Each number is 128 + 32 x the weight over its row's rms, rounded and kept within 0 to 255. Layers, rows and columns count from 0. Numbers have three digits each. The size before them is the row's rms in percent of the matrix's.

# layer 4 attention key, 256x256, rms 0.148, rows 0-42, columns 64-127
086:135090153150165091184041162146141176075211119072131129114103109182109114135114088131076088166066136074128093074158101071154156142153051154149105148065161103121085121132103050158078142108105179
074:141115119139118150107150139079174113125164107114133151129126091148120164117129107140160163144098136170143106102173161100110175193168097085114136138091085180097128071147131129059120049138117197
072:119140086163178115147130091170185157032122095089174116109096166120141152147113186124086115120131171074139160144100072111141133104135132139129085109064195109123107091107075106118089187143132120
068:159185105110144154121086102042166114077140115089101167181109065143130126135096154118142135122054183148075101128148133141130135165161147189080118140114119165119062115132093132103116151098119135
079:113136127109119093096143166064140100154071115117140122100125152082151110162076158191158076103135130108180105127121222158098087160121172152142073142101129143077073181145173151155165080085155092
078:125140090110095156114189162136117156190051142146099129164159173193086166096134124099142140084115154135134094161117102105128070153139107074139137133186114165116109142124156154082136098123127012
073:169097083067121128088122113164101139152120170109198050117144105136126144151175097114089153163113168080176138191129110163094081170203096113158094168211099105131110123111126106154080189088123140
076:148099104144189119142146120115121189090163129122070153169132145170134144078139105089111147134124147165183114118129124145085138143119093035144093135157113093075106072108103085082149141080152152
075:115128124127168122127138139122087084134129147127115152165137074073174187103132169145121118141180164154157110139123136130191109185122108144153103152107177104144111120134088080144131146112171068
078:029116174199134154073084172151117148134122124132102145138060092117118199117145110126121143157094090122088125086151074150117178154143132073147098075120191085160121090120094166130101099058111061
080:157198174171111128102146144073148168104121094078122162121148114116124112103068076092096091104089205146095088049144153151134103083098143099138153108162127153098165150140089140095118113161152125
082:169096177121094103110208120153093072207141129180080120117114160091158055197121114145158081124151116134164147142082199115158108061087159161131166094155097136130152164178152133123157109138152193
074:189109080144148147126099073103168169095143109107090080160089092147115110096157108157131129143151092108180171156146137151107116174172140098095082109118082110168108115137146111150083171110150184
080:112184090112133182102163120049122091113117117144082189090094217134167145108079092203157127119166102153121089115128162142134124133082120116125051125058124139120121090123154142088105120097106074
077:083092122079122065161096155136150127086149122118148180105154100107130195120090179054118162108133092132178138094159120111084141108121098193146210129125137115136145188082172099120183093099138185
085:118115073171117099112111174112183138158136157179135122091168145135165111106077130157132136166145134117135150100148172101157126112099055167090104116117127139119132161171148114121156089151198160
078:167076135134063115140127091151135115083218112198186142108144152094116101195159198114065161122196109158084142163123120117182149096124118103105114179133161097103111140115116150158065190132186077
088:165112115137150173135112088066138111083103128097065145157083137132104186094130136107123117112091151141106078132117080115119133194139163139131098123090175150123129130163114147074108109159117120
083:140180111132179141192055130099076173091178074110142116147145127140130119145113131143150154117128127136110153170153086227052118161156101117131124136110153124104090046100154151147134168176130135
078:103203141120153176136115099075099135075099090128153183125075131149134121114096108089096090120180088141093151150148129132137155078122117155147141060108170134150127104087154157133088131158172120
093:129190122171156074128078129135119156146138148127122119138143141125109160180074126093180140147149139105140177108089149126122102154178175101179166150145174115178117185094115136153155133114162198
090:151116194103140106120199102057138056084142123135117132137133103140075135157130164105113146131136152162096093132151144133119177070112124101148164113137116124059168193177091145116110100148086084
080:191141166146068126097147096167162140060134093162109130110173128038110117138092154113106147073150105099131145115111071132164146135110141063137140153144133135124174089133065133090086135088071108
082:081199057079097133154065149112221122132062146207126134117162149072119140164110101148129150072144153095171110129144119141080155148179102163090116183095132183111138133158210125147116157132085194
087:134114106070108177179067080154146149113181153063174142175169128116141190118197116134126118091125152124176135133109130107116137180144105137138137175146123109113094139147152087163156117119092141
086:152154132120121132149141128113142096130077106092131145098124162117162118095058162102119112084201088151101124113107072121153111104103057140094081101148133120117162142119179149130073063102140044
092:183159129162108074174114094109108153118169139086144147106105123113149113137066107150087122127123131113130156092135121185099138094148106148205118160056179172172151095106159106205112144092151099
093:137121103116089206171117136172171050156107092162157143132160121093086085162140097166106140130142131097134159103107111103167129122080105179119188119118116078146071126156145155098101112108148086
098:150128138149135149176101143121105179126144108164107131118132182133195182120094122168164151122065136108135104044132147150110096128136124137137127175104137125140100137184106124144105176165081039
094:086123118106090042090113154051108118132129196127115148164132120131118121209102057098160066123146129127153123093125169157114138083117146072191143119091133122149155170102127155133073058155094163
094:125156100179188123139098098118121154150199144118061159130160113109177205153139099185113165124178100172143162131147121174165133164167124147148161152141189124194119156081106141121169134085147143
086:129147124110216138163138158110160078146198073111103105089135159106169138139094151184126145149155087168086127127149138142136160126083150076100074113146123181100148099143153129096148118185067134
096:106126099132128135091132160159107152083139206177141124138130095117135154107054082117082171153132176142165128125170134093170120158180169070085189151146113086158177151115144156140187143107132178
093:081214133128212070101177136137106157236188123126105131149178203092141137153138159130159098121139146137122131157126103130138098122151095097143138140161224102120122069154150145129158146123141122
096:083110133183167176089159078083139079204121124122145143109162148109140100131164122153136122147085146149152120165158161005134081105053139079164084158112148086126101135099104136055119143095204116
095:099144132147100097191123148171108121100142153100112119067193121175035124087104086107142147171104116108131110131100104065136129153133152108107100145149122132087107088110110109185139169093204115
103:140096142127124128125092135175109133186152191113173123159155118193157096136214185137166154178112187093100142110100133122087108119166118147107126121119123109128065138149165158088116142103100121
094:129139092197142121099135143153149163152090094149121118135122068201064121095150163114170104165141104097109130099128119172094096129152155105108081091164136136143066105127049132099101126160094000
104:153092188182124104131118165084147124065142088148079121141076115129117139146079095122106171126151125138033055092137098141167163154108100134109090129075133139140146146106089168158113096161070133
094:090087186138171110137140124147162142101136119124062078121117130146103144146149172165108164175127173084124187128142104090122125112157153139078141173122107058069109087179106116158176187120147098
095:130109127086116090103170185174049072154123143093093113097103161125133078142162132189115148154094152133113134098162114149139105155145152147113151166154112085087118098173105176181191126180112139
099:130120179164133165082136152073158140160111091151123155131172134075088100135159192060177107129097134124104119116104141127142155178160163090196122155107184141133091152120070150133111122135205102
101:097072114109207144119101113200117125143116109114097139124167151140122161135117153192117157179108094098103122135133079159159124139084132169127137083122140047099095127127102093083137128172110128